Each number is 500 + 50 x the weight over its row's rms, rounded and kept within 0 to 999. Layers, rows and columns count from 0. Numbers have three digits each. The size before them is the row's rms in percent of the matrix's.

# up: layer 4 MLP up, 256x96, rms 0.0737, rows 246-255, columns 0-95
# down: layer 4 MLP down (transposed), 256x96, rms 0.108, rows 246-255, columns 0-95
# gate: layer 4 MLP gate, 256x96, rms 0.087, rows 247-255, columns 0-95
up246 111:461500443546494535558539550469440525496550428518547573570579479460519442517409485607514486504515574513446585481588516513510450512542538550548439538501579514481508453534481598510569550480516544424562504428461556560530614561550568528467510439531378483457573564508425561448479527524496466495
down246 113:516528528460470464516461434500507522641460556509523510529448479543564597391482534447501466569557450480481438536493503505510461594520554617550570543466488554529504478364512480520505505495386520557485518567526513484489537501558586387471483468405399441518428563482499474529530483545497485500
gate247 083:501446429480494475444567548495538495580551523475502520487492456471505529363477566467568503479537491455418462535498475426551633533556407478505542499522459385491576448495565443556503530646563432458416462439486456516480502435401537486492535486482554448486491448461550530443480531547501525518
up247 089:499407544432493539547507591458551563535536569438510555495556564516551455471477489440491505394551498603516441513466457455527591520539508516460510512476474542468479398526466478487489496556476513465548450442500368569519481416385632471492528538470479495541497461453465581496483517590424500445
down247 092:550401491452512511545494488518544483439471519503501543472580562524542500388477468510456419486466579547438506515430556481450402414551439534484447485365537532488460519590404513563593463526429521509495492511540538618547476501457611426498463527540513528529486523517496502502517559472398448533
gate248 132:455447445476532467625580497487525472465490528516448558434500522457453493507500575547494448474466530432456439470506438510485588584489508526532519415546598455505419459471506553490454466436557593510414576458495481475464357493493487519530516504493437524446571495523486577522505357466507462411
up248 106:566491474592478442504529566542427491485586497470538529481463539543556539473593462497488488521474520522540524449487478509593578455539585539538421499501493493468437473471477431387475588492553531456546554553492519530541472550500540393413514452460581462539518542523576461559657598490470511527
down248 107:478487568468520534530434521529584448456446470438532451548500510428445421506492456550562509419492491421510490494508435449483474592451464428516513596463501491554557447394596555608431470482468563460472484586504498487504515385519497424535373496551491520526431463428530537540500465459495447532
gate249 102:478520470535534591522532572461471554517567503622582621527515531559351517551547543467480453543517513492565541525435467417499538531476449551515494502499491488549451533506516448513433568433508392539546534545466530549444486533540521481490424402484487408477509560517476525455454435575537591515
up249 109:489502428556583460575485464558470586447586518473532533410461447523523455535507501503487542469472566469548538511494443473444464480529484500561501526402565510505484424519553525496526462507507511530577525498415479502485423514582529506528485527475494464587631519376471403405553569549387430470
down249 106:543434528481535484487428574494542459510451525521462481525522506626522485360445421546484390541420475499510504496486462574509544504465512464524559449487452568456597505423472526517467497557510528419449496390596579476599549558421550503576485526532528542528497609472503501489444539535500502504
gate250 122:590441490508558493505426524621414519515505550553434565480559486516430532445546535466500517474489579612537461449462453498558538551524477460519539495531509430506489429481529449662414451421553492462501547462490489500496414513522422452446595458482492552472603511517570469503473530539542469537
up250 101:477488533509525480521507596455558404514583504511475567559514528560514434498606534575575487562527467511586494621416534480401507538468461552569522484520483443493435553571470540502522453508524494600519491445554499449424459546474499483444487557503527420502455445527530547486453443488554350478
down250 102:590509528489420552405517531458484492458502528463508541448430366494513470369540493551573506538498518532578561507539524508430541534441511458477510437534449489493477477491469467507442586541585542408526465498451431415453439605564531493492620446441444516557513553550486512523480529532500467571
gate251 095:569475574578413495584612509482533504572545457542497569485612507442543459556516543556531489546477417550449517456554488438495524550546485493455521518572464567573466530461547488445583544492602566482520435507419458449493504497380530518464614531523548464412468474487513491482435496466533527501
up251 102:504467535528462530488536479408493562462476506539526546555454545412510469522473526595435502460526407505569491506413420524598550539581525500489476434467379590411443501510506404552454489445427496482503572511544535402453437592525472551497462552493616504421489535482536452527495496489456488484
down251 102:462437524522490525513594574557536476548454504406506515573500487594425506556421583423523422489521460516459430499525574471465518593505515556473493447576502455564506452447465466487461495533518500591443495480575461567469549490428414458459609537529421509528518512511414510521451470548411561571
gate252 105:491481537613543435455530469532449462416426552564509502485551509549387462506575513519500567484472588483436492487462479489545500511380495440549488493523467485493608501392592417481437538520534452484580533473462527526531499475581502396422532534531513533529636544469487510526503548519537528439
up252 102:504539499449519500524517404557500529561499499480477419492501448525504571478565424518551367430508504421654520529506442531493443528536560584506452531571571515479559576477463521466479541485526507450475514574463342475496484495524484479463530471493538495517512583364451573487578493504509469533
down252 105:563497479573460463457506523484555552478488464453439527555505513524575639492459484477551507549463493460441430537488337502556551366496448543523493450465430574487416545512554547536527506486460536503390482565471483533480528501509546541498422510506538473418417450444443428518520565450540446503
gate253 105:437466440475552585497578456555515584561467480441436481481477427514528485515392554522479446553410540540494498493476479468551541526494484431476595427511465369585590426446431545538447532521594424586503525472472539492472431483552459531508528484476549549491532489566568533534503489427550504562
up253 104:499486514585517479405552507468572542514633441512539396518546539436562487488470585507501512481507504465524498602561599517432510524529466480507510508510550571475501542512520499488510485403491611393460454475494423561592518508496553553490494513553421465490593571513447459423563521567537440462
down253 106:483491531442529646485431507449467543521535530488480450523472429582544548550517521500588541544411526466516483539560525509519580545435503457493509488491541515495507489571527600489538511534368542478451558532434548498578458547392449530470516502505452415569507619451496556542478564507564415456
gate254 105:480562476446498395549504517373466553528485529501496570437526471524475489509494595476573487579545613549467577580480501466496463553509486423575474615503509428582476564483562557563471487585492497563576509483540543476541517476459512515512468391471531525472476505433528433505502554502536388549
up254 106:419542522490454555479486536489451503436484422529466429471402515520528409491517482471513582587519551392509480515485536583517448481508507465571448486521516638499538486476456534563451588529536545432428551490429552534516500478478413448516448516538530547587511516522502573441512374528448530403
down254 104:511580450518475598465512493561451578634532454519483431549484604494426550545501461476515477478496454520456563542519489499463491368523536518583501488529573556496515475484468475552437436413495421501399499545609499477429513528506485490439557466549385545546503489524469537487511465537585497423
gate255 097:428493578471483496545572663529510547479540511509404557483521507496486447427458556533548457503500574537467506595516408430576548502588470507536478475513558562470568412518536453547428574465511533495487489452533509573453516498534500487518572476463423475521518616524578425449456498506512415462
up255 094:558413465479516462534429497475544554514514525436565540507607560566525459522510426548486499581463544496498552403519521457378497487540483437541415541475500398562473529522527465549513547410459502548423596487522500441527615469455526543398528485534479519511418529500556593526498533446539455537
down255 090:442473515455512446489441381506513545430543513575495551508486518431514451494621487474529481543494355538534577443509526484461546384499427479447543512479528519514550463577515508465549435578435468517481518456490478492524476555552580542453574550458487414479491368497471599425478485495454503471